{
  "rope_base": 10000.0,
  "attn_scale": 0.177,
  "tie_embeddings": false,
  "parallel_block": false,
  "init_std_down": 0.0,
  "lr": 0.00446,
  "beta1": 0.9,
  "weight_decay": 0.022,
  "warmup_steps": 350,
  "decay_fraction": 0.895,
  "seq_len": 512,
  "doc_mask": false,
  "train_tokens": 159900000,
  "steps": 4880
}
Each number is 200 + 20 x the weight over its row's rms, rounded and kept within 0 to 999. Layers, rows and columns count from 0. The size before them is the row's rms in percent of the matrix's.

# q: layer 3 attention query, 96x96, rms 0.134, rows 37-63, columns 0-95
# k: layer 3 attention key, 96x96, rms 0.123, rows 37-63, columns 0-95
# v: layer 3 attention value, 96x96, rms 0.102, rows 32-40, columns 0-95
# o: layer 3 attention output (transposed), 96x96, rms 0.0947, rows 32-40, columns 0-95
q37,102,198,214,206,210,241,199,194,222,199,223,229,217,224,160,203,233,221,180,225,217,199,219,205,189,198,170,203,210,189,196,187,149,200,195,186,203,190,194,236,170,237,222,194,240,227,211,181,230,193,210,209,163,191,191,211,184,183,205,224,205,214,185,190,196,212,201,191,187,207,213,193,218,194,188,182,217,173,227,187,235,219,157,224,203,223,205,221,186,217,188,186,225,162,192,236,180
k37,090,230,202,187,224,207,250,189,208,213,236,206,234,195,172,219,230,193,156,190,210,179,167,210,170,221,192,175,236,197,206,182,201,198,192,190,204,220,160,201,179,218,198,209,214,190,180,233,218,175,216,214,174,207,166,232,195,190,218,213,224,213,204,203,210,219,198,233,206,173,196,196,192,209,171,200,199,227,207,200,239,175,202,194,206,241,192,181,187,201,213,195,231,210,172,222,216
q38,089,225,220,225,197,210,194,182,215,191,206,215,184,193,188,179,235,214,168,214,215,201,222,215,211,215,190,232,173,197,204,202,166,207,186,196,192,187,194,209,190,217,189,194,213,257,197,220,228,216,185,188,155,181,176,207,175,208,183,209,207,215,212,147,172,182,215,217,196,181,213,190,215,186,223,171,230,177,176,170,257,209,188,188,203,185,190,181,190,212,212,206,187,158,215,218,194
k38,086,211,227,204,200,174,227,193,222,219,226,206,188,174,193,218,213,225,190,233,191,194,216,204,182,214,210,184,201,216,188,228,191,216,168,211,189,174,207,175,165,197,205,217,201,217,147,191,199,200,178,166,182,230,186,183,216,239,191,251,206,195,196,219,191,194,216,205,143,182,198,167,179,177,236,198,206,170,190,185,233,190,215,210,180,196,197,201,218,205,211,225,229,207,199,204,217
q39,131,236,200,202,192,231,197,211,164,194,208,209,187,213,220,248,191,188,194,210,174,226,220,180,198,216,204,203,214,184,246,219,232,197,201,203,156,216,180,198,223,218,186,201,220,177,193,234,211,198,217,203,211,210,200,194,236,208,255,226,238,216,189,255,229,206,171,185,217,221,201,206,179,200,207,177,171,217,217,200,182,210,208,182,216,194,203,183,194,185,210,212,213,185,208,199,227
k39,090,207,228,230,206,218,231,231,199,197,219,206,193,221,194,213,208,169,181,223,191,191,217,207,204,211,163,179,215,200,203,216,172,225,183,211,196,201,211,209,201,218,212,215,226,205,221,185,197,188,214,184,193,193,220,234,198,208,196,196,166,204,202,226,192,209,238,244,227,218,207,219,196,197,186,146,166,162,216,207,235,219,182,225,249,192,228,173,172,198,210,189,227,207,205,204,229
q40,127,202,181,203,189,163,176,183,199,193,191,190,173,149,246,190,180,189,208,185,208,212,192,209,211,227,221,206,175,212,185,203,237,197,224,204,216,225,211,168,196,176,169,194,172,204,188,197,168,191,177,169,219,206,205,187,181,222,172,194,205,230,221,192,171,165,215,222,191,181,197,184,187,204,215,189,196,224,174,195,201,190,234,187,177,176,193,163,218,177,215,238,190,215,224,175,206
k40,146,188,206,227,182,190,149,177,207,193,164,201,173,178,236,186,198,215,230,195,181,205,225,209,221,220,211,202,189,199,199,194,229,203,203,229,206,194,225,182,190,177,183,199,173,208,186,188,198,200,143,189,226,214,198,178,175,211,192,190,200,195,203,193,192,153,232,185,177,200,196,186,203,199,240,196,214,208,169,184,187,205,219,197,167,165,188,208,219,215,231,240,181,193,221,163,202
q41,102,207,217,215,183,174,238,215,225,199,183,208,190,192,225,149,213,202,185,187,196,190,185,179,170,221,195,221,214,225,170,172,209,215,229,216,223,222,202,165,210,215,198,188,158,201,173,219,209,184,180,169,166,214,207,205,190,221,177,204,230,207,196,222,193,183,237,217,192,206,200,173,183,208,246,185,189,210,169,172,222,221,213,194,201,190,212,184,209,200,207,238,219,191,216,229,184
k41,106,158,206,214,189,223,174,206,200,173,187,184,192,189,209,158,180,201,238,195,181,202,200,181,192,213,179,215,204,171,185,190,227,212,203,209,188,211,210,164,192,213,196,215,184,226,191,208,219,182,168,224,195,217,195,177,176,190,195,181,202,185,226,186,179,161,251,183,209,217,181,191,219,198,241,188,197,191,180,170,195,206,231,179,192,175,218,236,221,201,211,262,198,188,202,196,195
q42,086,164,188,179,200,146,187,191,213,204,201,196,175,199,217,208,165,216,216,176,198,176,193,189,224,208,229,182,211,215,208,204,184,179,177,216,219,209,161,185,213,171,184,196,176,219,190,177,168,199,228,179,235,183,222,202,195,208,191,227,207,199,191,268,211,198,209,214,185,185,202,219,213,211,194,176,168,200,194,223,179,168,206,235,227,167,180,182,185,198,209,181,201,211,194,186,221
k42,093,176,186,225,231,208,196,180,229,194,182,189,193,178,202,170,226,206,235,188,218,226,198,244,186,172,233,205,203,183,202,210,172,195,197,194,227,210,193,193,185,147,199,215,222,213,214,184,179,213,179,213,203,198,204,188,203,177,220,200,218,232,191,179,188,204,197,212,171,196,241,237,204,188,180,204,220,206,168,200,189,180,208,193,230,173,202,180,211,190,148,186,195,202,168,163,221
q43,084,225,218,197,177,209,223,194,177,160,217,187,238,196,201,192,187,171,198,211,188,241,220,190,186,216,189,201,216,194,201,190,261,235,258,210,188,191,200,202,171,201,179,209,217,200,175,224,193,177,206,192,178,203,158,205,180,194,223,187,212,207,228,211,169,192,201,185,184,194,168,175,181,207,189,238,199,198,203,200,226,225,193,180,183,191,172,199,207,187,202,236,227,227,191,202,213
k43,072,226,236,185,173,207,217,168,221,185,197,201,212,179,207,175,186,198,228,169,185,231,210,176,164,219,197,209,207,217,201,187,223,165,199,208,212,230,205,194,188,222,177,184,197,200,203,220,209,201,196,204,197,198,194,214,171,190,190,209,202,170,177,191,226,193,219,244,172,186,180,180,219,193,218,213,192,204,192,186,198,220,228,203,179,164,147,227,236,241,223,211,169,222,210,212,178
q44,108,188,187,183,209,211,214,223,213,161,207,212,223,225,190,220,204,224,197,192,184,199,209,178,203,171,205,215,205,180,203,196,180,172,182,155,197,195,238,210,244,212,194,218,238,156,221,188,193,190,238,220,222,221,195,166,238,194,207,205,202,166,181,189,200,223,179,202,209,211,220,233,197,233,188,239,229,191,209,214,178,181,204,205,185,166,215,214,228,191,211,188,181,219,196,216,213
k44,088,212,181,209,203,169,173,202,195,179,204,188,236,221,210,212,194,205,204,186,223,237,188,225,213,212,225,179,193,180,202,166,192,164,195,221,201,209,209,194,192,150,190,180,173,188,186,220,186,186,213,228,244,215,192,213,231,206,204,183,240,222,156,208,188,217,169,227,176,186,180,178,218,202,184,209,219,237,190,219,173,186,205,197,194,197,183,196,199,193,202,172,229,228,211,185,233
q45,087,192,206,190,193,172,165,225,209,227,211,200,193,162,220,219,193,188,220,200,183,190,211,215,254,215,216,162,179,197,213,204,202,170,166,224,172,205,160,187,211,187,218,230,190,225,213,180,163,231,192,185,203,199,219,197,227,213,192,247,196,198,185,216,195,198,191,207,201,173,204,229,195,185,201,166,164,185,203,213,204,203,199,237,210,175,172,167,196,184,228,192,195,218,210,179,198
k45,090,191,199,229,224,187,211,206,231,231,199,194,190,167,207,190,227,215,183,192,241,201,182,233,198,155,222,199,184,199,209,218,169,184,194,170,229,194,190,199,204,193,209,208,216,203,199,168,173,216,210,195,170,203,201,193,191,180,204,235,212,225,189,218,213,206,199,222,185,192,239,253,216,187,169,192,205,199,185,192,221,175,191,203,245,220,201,178,197,192,154,201,206,170,168,195,225
q46,116,212,209,229,190,205,204,207,187,145,174,216,208,216,215,210,213,185,199,198,195,231,220,170,165,188,205,198,228,199,202,180,228,206,225,239,188,198,230,184,207,207,185,209,213,163,206,191,194,197,197,183,190,221,149,189,180,195,214,210,199,224,201,214,214,192,191,185,181,204,217,166,177,196,205,188,200,239,220,203,166,198,192,175,169,162,208,196,203,184,227,212,239,208,201,228,254
k46,070,179,190,214,183,174,160,201,205,193,226,192,205,210,181,221,172,218,206,165,215,218,186,198,171,198,202,211,184,178,205,209,199,186,190,184,169,203,194,177,171,170,206,194,212,219,215,169,252,194,193,189,195,170,205,222,203,191,223,195,195,193,208,217,178,191,209,198,224,215,211,237,229,186,212,215,220,218,190,203,184,183,221,275,179,183,208,233,201,226,215,171,169,185,186,175,210
q47,096,190,248,196,197,226,207,187,200,209,179,201,195,197,183,155,187,152,184,218,177,216,215,179,163,222,188,189,181,180,226,206,225,233,226,192,216,209,195,191,175,178,190,176,184,245,197,208,211,180,167,224,185,232,190,203,159,208,223,201,194,200,226,213,212,198,214,177,215,196,182,170,193,206,201,191,213,210,157,188,197,224,199,182,197,227,193,226,191,206,212,250,201,200,216,208,198
k47,082,209,219,193,197,234,234,207,180,198,181,220,172,176,215,198,221,198,177,195,175,193,213,173,197,201,176,215,230,209,167,177,211,211,222,177,208,186,204,230,193,239,182,217,187,221,188,202,195,192,203,187,177,219,193,191,178,211,195,208,191,194,231,201,204,174,223,153,203,196,189,183,197,211,227,173,178,187,208,144,220,216,182,184,211,206,195,215,189,204,216,260,196,164,195,222,162
q48,089,191,195,184,168,186,219,195,178,223,207,204,189,183,219,207,186,218,230,229,216,218,198,238,169,218,221,196,189,218,194,209,208,203,211,223,202,208,204,187,198,199,190,185,172,162,251,211,159,222,193,190,216,227,194,184,218,219,219,154,217,196,181,202,222,177,156,195,175,212,210,192,200,190,185,206,206,236,227,239,187,209,193,214,180,207,175,242,214,199,193,218,194,205,166,199,165
k48,094,200,225,219,188,192,209,208,208,202,215,201,198,224,204,206,222,224,201,219,176,229,219,231,215,244,167,202,225,189,207,159,167,212,211,202,179,221,159,181,205,180,183,176,188,217,207,213,217,190,197,218,187,214,193,216,192,167,219,186,187,192,214,220,218,218,221,195,203,254,173,179,221,225,203,189,239,194,194,193,244,200,217,196,216,199,225,216,218,214,219,198,231,189,152,214,201
q49,087,204,195,196,185,191,223,192,204,219,189,171,182,186,182,178,201,197,167,217,202,200,205,202,157,192,204,179,204,232,174,172,205,201,161,204,222,171,193,190,215,188,206,177,199,189,247,208,220,230,222,175,193,169,228,216,209,178,190,184,170,194,195,229,219,191,232,191,196,244,236,191,170,191,199,195,161,195,196,205,174,217,197,231,224,217,174,227,212,211,159,203,185,220,183,200,179
k49,090,206,190,221,180,197,195,206,190,218,242,189,185,236,203,229,209,186,185,208,195,229,193,204,192,236,177,184,203,187,203,186,167,252,181,210,179,210,184,177,189,199,186,201,213,204,184,167,201,188,205,229,205,194,193,232,232,174,211,183,201,162,192,219,208,218,196,208,201,241,206,236,183,189,220,198,213,189,236,204,225,162,200,183,213,197,240,193,191,190,202,183,258,194,169,204,188
q50,077,192,199,194,224,222,211,190,173,162,189,176,224,180,229,188,192,196,222,183,166,203,187,209,214,230,205,221,182,163,232,190,223,200,225,194,194,233,197,168,191,205,186,231,195,202,168,190,180,198,166,211,202,216,169,186,196,193,199,179,193,215,225,190,168,200,191,203,199,171,165,219,190,202,213,223,224,212,182,186,187,195,214,167,163,191,236,150,190,184,240,209,205,201,222,202,182
k50,099,210,198,193,207,207,193,183,191,203,166,189,213,202,199,185,168,229,229,206,206,182,196,209,203,155,223,206,155,213,205,229,210,181,219,197,213,177,252,235,217,200,199,196,160,188,213,218,191,237,187,204,215,196,220,160,176,220,179,189,210,204,201,166,194,175,216,182,203,199,203,185,200,188,195,223,196,215,199,212,195,228,171,202,166,208,169,203,220,202,207,211,144,189,240,175,200
q51,100,194,204,200,210,211,188,212,241,212,223,227,202,217,156,206,226,210,185,218,226,211,216,209,187,189,173,195,221,209,181,200,170,200,196,201,209,171,182,232,195,230,212,174,219,220,212,207,242,190,222,194,161,163,171,218,173,181,218,215,230,204,204,186,214,206,198,204,186,208,207,194,217,195,214,166,194,172,237,204,238,213,157,225,242,221,207,214,200,228,185,184,202,180,192,220,204
k51,101,184,178,194,211,176,176,189,198,202,227,201,218,211,180,229,222,202,183,201,202,192,188,187,188,238,205,190,192,196,202,180,163,219,189,212,197,206,173,162,177,194,187,180,220,192,154,199,203,183,185,212,213,189,204,175,225,179,193,245,231,183,194,230,212,217,190,230,182,190,201,215,175,201,190,180,212,201,192,240,224,171,215,188,191,192,245,188,214,182,209,178,242,225,175,238,231
q52,095,198,188,196,198,152,206,192,152,194,172,193,207,213,232,186,173,181,230,187,197,206,185,174,165,202,226,214,173,171,208,211,224,200,212,222,215,232,190,145,186,186,206,190,157,175,198,189,158,208,178,181,229,214,209,196,223,188,189,191,183,202,217,227,226,193,198,218,189,215,212,212,196,232,167,214,206,216,182,213,180,188,228,181,211,204,197,183,226,167,205,214,205,214,194,185,215
k52,087,202,215,189,235,234,199,219,166,200,191,210,200,215,198,193,189,220,204,220,229,175,222,196,192,200,178,210,191,206,193,217,207,198,233,193,191,189,202,223,232,196,215,186,191,201,241,179,193,210,211,196,185,189,210,203,195,213,188,148,166,176,228,177,200,202,177,172,254,181,165,204,203,209,208,212,215,200,186,225,189,241,171,228,219,217,167,206,160,202,201,198,151,212,206,183,176
q53,098,183,208,207,182,186,211,215,186,210,194,235,183,199,193,196,175,182,185,203,213,247,200,171,145,200,210,199,241,216,178,188,227,224,195,196,200,216,197,207,204,205,233,198,185,154,199,217,173,181,229,212,211,228,199,209,200,186,223,187,203,212,205,248,253,185,224,200,202,224,190,169,198,216,208,195,176,188,217,202,183,210,192,172,191,221,188,227,208,216,159,208,192,227,168,196,195
k53,097,208,203,172,220,229,176,222,180,214,224,199,207,236,164,196,181,186,194,211,189,194,194,203,175,194,171,182,213,198,200,197,213,200,206,198,208,221,193,217,245,243,203,193,221,191,244,221,211,205,220,202,172,178,201,242,185,172,192,184,168,161,202,192,213,216,174,176,243,211,193,224,199,200,192,193,186,221,245,222,199,218,167,214,217,214,214,208,168,197,227,193,183,197,199,227,177
q54,108,203,215,208,210,228,214,211,226,216,203,236,217,211,155,194,212,212,181,239,213,206,194,203,203,190,175,208,230,205,185,185,179,221,187,203,189,211,178,237,188,231,227,188,216,228,200,204,240,198,217,224,162,207,195,228,206,170,215,197,186,187,188,184,227,195,218,195,200,200,221,191,234,187,191,199,196,172,227,191,229,222,155,206,207,242,188,230,181,229,168,194,195,178,177,222,183
k54,118,212,194,173,211,218,236,225,190,212,236,204,199,233,178,223,206,184,156,206,200,175,173,182,177,197,170,185,221,220,198,205,214,221,184,189,173,207,193,215,209,241,196,210,221,182,218,230,205,180,253,189,180,183,189,227,212,188,184,182,178,194,206,214,215,228,178,203,243,214,181,211,185,215,178,191,203,202,229,196,192,190,174,199,236,235,215,189,182,205,202,189,230,206,185,232,186
q55,165,222,208,209,196,229,210,228,177,189,187,199,227,218,203,202,190,194,204,216,161,225,208,216,206,180,186,199,173,150,219,194,238,208,221,171,173,201,227,205,199,197,199,240,201,162,205,201,177,217,196,227,214,225,183,164,211,225,219,206,192,192,192,229,226,222,141,174,214,203,194,213,207,228,196,221,208,219,227,192,169,210,202,186,185,198,220,222,199,160,214,196,208,192,192,209,231
k55,081,217,226,201,170,189,218,190,189,200,193,223,200,211,222,189,189,200,161,174,217,220,210,182,220,184,201,200,204,178,197,199,224,171,243,180,212,183,212,210,184,180,212,224,216,194,170,182,197,182,210,167,203,215,224,220,208,216,168,206,201,197,163,220,179,227,227,184,193,160,227,201,201,201,189,208,170,193,198,167,177,239,211,217,217,217,161,191,171,195,203,194,195,169,223,157,234
q56,109,211,222,200,189,195,179,183,212,222,223,174,198,148,212,194,231,218,201,191,191,201,212,235,220,223,215,185,149,187,181,187,242,200,215,209,190,200,195,198,195,188,192,191,174,268,192,184,187,218,188,185,198,198,201,197,194,235,180,213,232,193,208,208,139,190,201,183,181,187,193,193,194,169,222,184,200,186,183,187,213,212,189,201,189,189,175,180,208,192,227,236,192,215,227,184,181
k56,079,229,203,209,172,181,196,207,240,266,180,202,209,165,208,200,200,196,176,201,211,179,206,174,200,214,188,175,201,198,218,216,206,207,178,213,184,185,201,209,193,221,209,230,199,210,186,185,206,222,208,180,180,189,168,208,202,180,212,219,241,223,217,201,214,169,213,217,171,187,188,208,176,161,259,200,202,198,193,198,232,179,193,180,194,213,167,215,216,221,197,222,244,190,188,221,210
q57,107,211,199,222,188,178,171,200,209,232,188,164,179,165,203,194,189,197,189,161,191,201,167,186,181,208,200,198,228,204,229,189,220,185,203,211,176,207,189,170,224,167,198,201,182,230,217,202,201,196,179,190,214,175,198,218,170,199,164,222,190,196,214,239,182,187,247,207,181,182,194,182,181,168,246,191,196,207,167,220,200,180,207,186,212,172,181,173,204,195,236,211,192,220,220,170,215
k57,072,177,206,223,172,217,217,181,239,205,204,204,176,193,206,186,237,218,206,193,221,199,209,214,239,228,215,205,208,193,191,197,211,213,158,158,198,172,210,168,198,173,195,213,197,241,199,150,226,180,180,180,204,203,194,206,200,219,232,202,187,193,210,206,193,188,197,217,198,221,206,249,198,179,209,199,222,159,166,184,212,157,221,210,230,191,192,212,219,201,191,180,210,183,174,193,213
q58,110,233,192,207,201,166,180,200,223,239,207,194,202,155,177,217,208,212,175,197,206,205,174,216,245,212,205,166,194,208,195,194,221,230,199,217,184,189,162,198,181,191,211,221,170,257,193,183,221,188,184,181,180,187,234,211,219,227,192,232,209,191,193,219,170,181,208,205,192,189,198,208,193,184,239,180,158,178,187,198,232,198,197,202,233,188,181,191,199,214,208,221,213,211,211,179,186
k58,092,182,227,241,197,227,208,197,198,221,183,181,196,183,198,210,219,188,202,230,211,169,223,201,221,214,193,196,209,193,194,208,185,219,192,200,212,176,206,205,220,225,206,207,195,181,192,156,186,192,200,219,174,221,208,201,208,188,163,228,190,194,257,196,225,220,210,200,222,216,184,207,174,162,215,168,197,176,194,165,244,178,175,187,243,207,223,193,200,204,218,241,227,197,174,181,210
q59,104,193,230,200,192,203,208,181,225,217,230,191,181,216,190,175,236,207,200,188,198,145,186,207,189,204,219,222,197,210,202,201,224,197,202,257,204,178,208,202,162,223,208,195,216,205,156,185,216,188,161,207,167,190,208,216,190,219,189,197,220,204,222,190,168,177,200,184,166,198,192,190,160,174,231,174,190,202,201,183,209,203,163,194,175,196,197,206,208,230,231,233,220,192,210,216,185
k59,091,172,200,207,221,212,201,205,198,203,193,201,231,188,188,188,206,236,205,209,198,152,193,200,175,230,190,203,198,194,196,195,198,237,189,185,178,196,190,187,216,229,201,183,197,225,184,196,219,207,185,225,189,161,213,168,181,194,209,218,222,173,254,165,211,170,215,199,208,204,183,215,189,185,204,187,221,174,216,237,247,224,205,206,192,195,239,217,226,183,226,224,201,197,199,232,241
q60,168,231,210,191,188,175,180,191,227,255,233,170,187,150,192,181,219,214,206,186,210,175,185,217,235,239,191,179,177,217,193,195,213,203,205,234,184,205,178,194,194,210,209,196,179,257,199,196,199,201,190,164,167,195,216,225,205,212,194,208,196,207,211,212,177,196,224,205,184,192,182,191,192,159,211,191,168,179,195,203,210,219,170,188,200,201,162,168,202,214,208,220,209,220,208,192,179
k60,066,182,208,221,195,213,192,219,231,251,198,205,216,202,211,206,212,193,189,188,188,167,203,184,205,233,179,213,218,206,223,228,196,213,176,209,196,204,177,217,221,251,161,181,196,219,207,157,214,215,209,205,204,161,228,180,185,185,208,215,193,192,250,203,208,192,201,198,216,202,221,237,182,184,214,175,196,185,211,210,218,152,183,189,242,208,206,228,234,199,206,215,191,187,194,218,208
q61,095,182,193,206,225,205,196,178,238,224,207,193,173,196,169,222,189,207,225,196,232,162,185,203,232,217,221,233,175,243,194,204,168,207,152,199,201,185,185,221,215,219,214,190,202,211,237,202,209,190,176,231,218,193,237,201,220,182,195,178,190,189,176,169,198,204,210,211,182,192,196,222,189,184,175,217,212,188,217,223,225,217,185,232,194,209,185,204,196,209,188,190,153,215,214,179,164
k61,073,190,165,190,212,167,170,161,169,237,198,192,183,222,205,218,208,206,169,188,210,229,204,200,220,185,217,202,200,186,194,188,224,193,201,183,182,207,200,245,195,180,210,199,164,203,201,202,198,195,223,210,215,171,218,216,206,218,192,224,239,208,185,242,182,224,222,159,208,185,241,203,169,208,167,175,189,230,218,222,210,188,188,189,220,222,209,170,201,223,206,205,198,171,223,198,223
q62,099,183,183,201,226,219,224,212,166,173,182,220,209,224,210,167,155,198,205,216,178,212,189,216,173,204,191,216,207,178,187,206,191,228,224,166,225,210,206,201,183,190,181,232,215,149,215,215,213,208,214,204,215,227,207,157,174,193,183,168,183,178,180,204,221,200,190,196,224,206,189,198,205,234,201,242,215,211,200,188,207,191,209,173,192,196,232,230,175,176,177,200,223,198,173,227,210
k62,070,220,201,178,172,202,211,197,189,188,209,202,197,218,210,221,198,178,198,203,165,232,223,171,232,213,182,193,205,191,183,187,202,198,224,233,213,199,214,181,184,158,195,232,210,183,190,220,193,150,205,184,229,216,204,208,208,202,192,177,184,199,166,203,180,235,207,175,202,232,170,174,213,233,221,218,209,198,205,175,167,240,242,195,197,190,179,206,172,185,187,187,218,216,204,233,173
q63,096,199,225,170,193,221,184,223,207,232,186,203,195,168,169,168,245,225,212,177,190,208,209,220,214,197,207,189,159,181,203,193,234,231,236,214,192,180,206,211,177,207,212,218,196,236,228,170,201,217,185,192,169,169,193,231,218,234,202,194,197,177,227,162,161,181,184,179,173,212,204,187,196,159,206,217,215,186,218,195,205,213,198,185,202,199,199,213,205,184,214,210,193,221,193,225,189
k63,071,229,186,199,174,188,213,246,200,217,172,227,209,160,215,207,214,189,201,211,210,204,176,173,172,193,220,205,207,233,230,196,223,197,207,175,182,189,196,212,240,246,205,209,169,199,161,214,187,206,210,204,198,218,184,193,176,207,201,223,224,185,189,216,219,183,204,218,161,191,183,197,177,201,201,206,174,196,195,182,218,258,215,212,173,217,182,215,215,202,189,233,189,215,209,231,174
v32,084,236,184,191,160,164,203,189,193,216,217,190,191,207,210,210,186,224,186,229,238,251,212,214,198,219,220,151,200,240,143,197,197,192,182,208,193,185,205,204,215,199,225,168,192,211,180,174,210,195,203,195,164,190,210,208,213,209,220,214,204,193,195,231,177,188,204,204,140,186,223,203,211,211,194,192,170,182,198,197,223,157,208,221,197,192,201,172,198,191,192,199,206,215,210,190,188
o32,082,227,190,187,187,228,230,221,176,187,213,193,210,215,204,206,231,191,229,186,213,198,187,196,195,222,202,218,183,210,216,200,188,209,201,188,230,249,190,249,181,174,163,191,161,214,176,225,199,200,203,215,210,202,197,205,180,217,172,195,194,217,193,230,207,236,192,171,228,204,211,178,212,206,221,198,211,212,155,178,208,190,175,201,168,204,143,209,224,193,192,234,203,193,216,174,193
v33,079,181,193,216,221,187,218,206,207,210,186,193,182,181,197,167,163,201,203,225,192,178,221,185,211,179,224,215,195,174,246,211,228,153,157,225,243,207,174,180,186,163,200,184,213,172,236,186,165,213,204,201,200,194,231,167,240,223,202,173,209,189,213,191,206,207,198,203,195,202,197,217,203,201,188,190,205,205,201,214,176,191,187,168,172,205,187,164,201,220,213,191,218,235,201,201,216
o33,076,196,178,197,195,181,198,184,244,182,169,197,208,206,180,164,176,224,154,194,230,208,201,166,171,205,172,191,234,222,201,201,199,198,229,195,185,174,212,210,218,218,184,206,203,193,223,184,231,163,205,195,206,206,181,176,181,206,173,201,164,200,198,189,239,209,185,216,218,193,166,161,201,213,196,202,199,197,232,223,199,214,228,174,232,232,208,210,206,184,172,216,222,200,189,230,213
v34,093,176,161,201,202,202,167,169,178,223,224,167,184,192,192,237,190,175,222,190,228,229,166,206,203,207,227,190,212,220,206,189,195,182,158,186,227,214,207,195,207,195,204,165,208,214,189,202,167,166,195,179,230,177,218,191,213,220,232,175,184,201,197,193,193,189,213,199,199,212,206,219,211,202,198,215,174,168,224,224,176,223,214,241,214,212,191,200,231,180,178,211,233,167,202,185,185
o34,090,181,208,198,211,206,194,197,241,246,182,236,213,207,209,154,225,228,197,198,204,180,215,180,193,204,208,201,195,182,209,197,189,201,236,247,198,203,224,202,203,179,204,228,171,219,231,212,226,204,187,179,181,175,202,200,196,213,193,176,189,187,226,233,248,195,183,222,220,174,209,160,222,207,217,176,188,203,194,181,191,181,202,197,208,163,193,200,197,191,223,229,174,181,206,240,206
v35,077,169,228,215,232,228,209,199,210,195,205,162,227,204,193,177,200,238,203,203,201,158,185,225,193,189,211,231,226,186,184,197,199,229,193,185,186,200,199,162,197,218,215,196,221,222,167,219,199,202,209,172,160,162,219,213,212,228,167,179,179,170,191,178,202,190,193,180,187,206,212,212,194,195,194,166,229,238,170,205,229,186,208,214,182,162,227,196,191,183,200,180,195,186,205,208,211
o35,077,194,210,199,183,198,184,210,206,207,178,186,138,196,227,220,182,175,203,191,172,216,206,204,213,198,178,194,195,242,173,213,229,187,208,211,174,192,198,218,236,178,167,158,161,172,205,201,182,196,200,202,229,216,225,172,202,208,199,219,229,222,213,203,181,180,203,233,183,196,177,164,215,209,185,201,191,185,235,162,166,194,222,189,228,201,210,220,223,196,175,199,181,211,206,195,191
v36,095,233,195,146,204,225,198,228,202,204,215,231,203,198,198,170,229,181,209,180,175,233,208,177,186,198,167,189,207,194,190,163,214,194,216,209,175,172,234,174,187,205,208,209,174,247,210,194,204,227,194,206,203,242,200,199,205,197,222,208,211,220,193,167,193,189,192,162,217,217,203,184,208,209,222,214,201,156,234,178,225,207,204,187,176,194,204,208,215,203,182,191,188,163,187,233,196
o36,099,197,228,233,194,221,190,194,187,174,217,204,218,188,173,194,203,211,197,221,206,159,211,224,228,205,203,198,174,197,221,202,180,203,172,219,209,230,199,216,160,194,207,213,257,217,196,194,210,197,176,228,193,175,207,208,191,187,215,203,170,195,210,166,195,231,214,185,196,200,221,249,174,199,198,225,223,182,199,175,225,219,190,256,185,180,173,209,215,231,189,202,189,192,235,214,200
v37,092,179,191,210,176,230,217,222,159,232,211,198,192,174,179,207,216,215,203,194,166,184,213,208,222,208,175,236,202,155,212,180,180,201,232,216,160,203,197,192,223,195,200,203,208,203,194,192,209,273,190,216,182,206,228,205,219,193,168,209,215,171,195,232,207,199,204,192,214,187,195,198,185,225,176,204,223,193,178,194,198,225,181,191,219,200,211,194,169,228,176,202,199,154,188,207,215
o37,082,185,195,226,187,167,193,183,222,162,206,194,165,197,219,203,195,163,169,211,199,217,185,194,226,170,188,195,219,234,195,243,178,194,176,176,219,205,227,198,220,210,205,188,212,188,221,187,196,192,216,211,174,217,230,228,206,225,194,235,214,224,221,183,179,191,238,222,188,201,193,196,172,223,194,194,193,181,211,211,207,210,239,213,175,193,184,198,203,181,202,173,178,251,236,182,208
v38,101,181,168,240,212,206,227,216,206,208,221,184,216,180,198,205,210,208,196,201,237,188,210,211,193,193,228,190,212,190,191,189,205,191,174,160,250,218,170,196,222,171,187,196,223,196,217,187,186,175,194,182,165,187,246,214,221,213,175,212,203,226,219,231,195,218,204,229,182,210,163,223,208,176,194,161,197,212,176,213,225,153,217,223,208,198,213,188,189,202,197,195,215,236,196,204,216
o38,101,191,189,167,176,172,200,211,214,197,171,193,195,217,234,216,174,198,211,202,192,225,180,191,185,195,196,199,209,212,176,194,215,208,228,198,193,191,216,200,223,188,201,195,153,161,177,227,194,186,215,192,224,223,191,172,189,190,182,192,224,205,181,217,226,181,167,225,196,195,189,133,233,224,180,196,185,243,190,192,181,201,214,152,195,235,203,205,225,195,193,192,188,215,187,171,186
v39,088,205,209,183,187,185,212,155,228,185,177,183,190,204,227,194,225,170,219,201,231,214,203,180,201,204,234,169,218,200,217,181,214,206,183,195,206,206,230,200,219,202,197,225,208,185,169,173,184,171,209,212,201,257,183,177,207,168,226,219,225,191,227,194,213,181,221,235,194,190,202,197,212,203,182,226,210,234,200,212,239,159,187,181,233,223,158,188,191,201,200,201,204,190,203,185,202
o39,079,247,172,193,217,205,216,188,178,237,227,236,214,241,158,196,171,218,174,177,210,192,212,180,209,223,186,201,194,181,214,189,200,216,188,207,217,214,189,172,186,205,230,213,205,197,196,216,209,204,216,218,200,193,218,240,220,213,216,181,197,179,157,218,231,247,162,190,215,206,193,206,207,186,224,220,191,191,169,195,230,179,217,202,195,220,190,213,212,213,205,211,239,200,179,218,194
v40,083,190,239,196,181,214,197,225,225,214,207,208,203,190,181,198,198,163,216,235,167,211,221,155,214,181,185,232,202,142,188,182,212,222,217,205,155,195,186,229,168,201,226,196,201,186,209,199,192,215,208,170,212,238,177,183,164,195,179,159,195,191,236,207,219,214,225,184,221,174,196,195,191,173,187,196,213,205,190,195,207,200,203,156,195,198,204,179,189,202,192,204,206,196,173,201,196
o40,081,233,195,241,217,164,219,207,218,186,217,198,196,203,225,219,181,196,193,198,202,213,206,204,240,194,192,147,223,240,221,219,164,204,202,209,213,198,183,183,224,208,200,236,229,197,221,170,191,198,215,199,168,193,197,244,215,201,219,197,210,182,175,185,188,236,230,214,183,212,200,227,211,196,198,217,221,180,216,219,173,190,207,190,229,218,213,202,171,196,204,161,214,232,199,203,225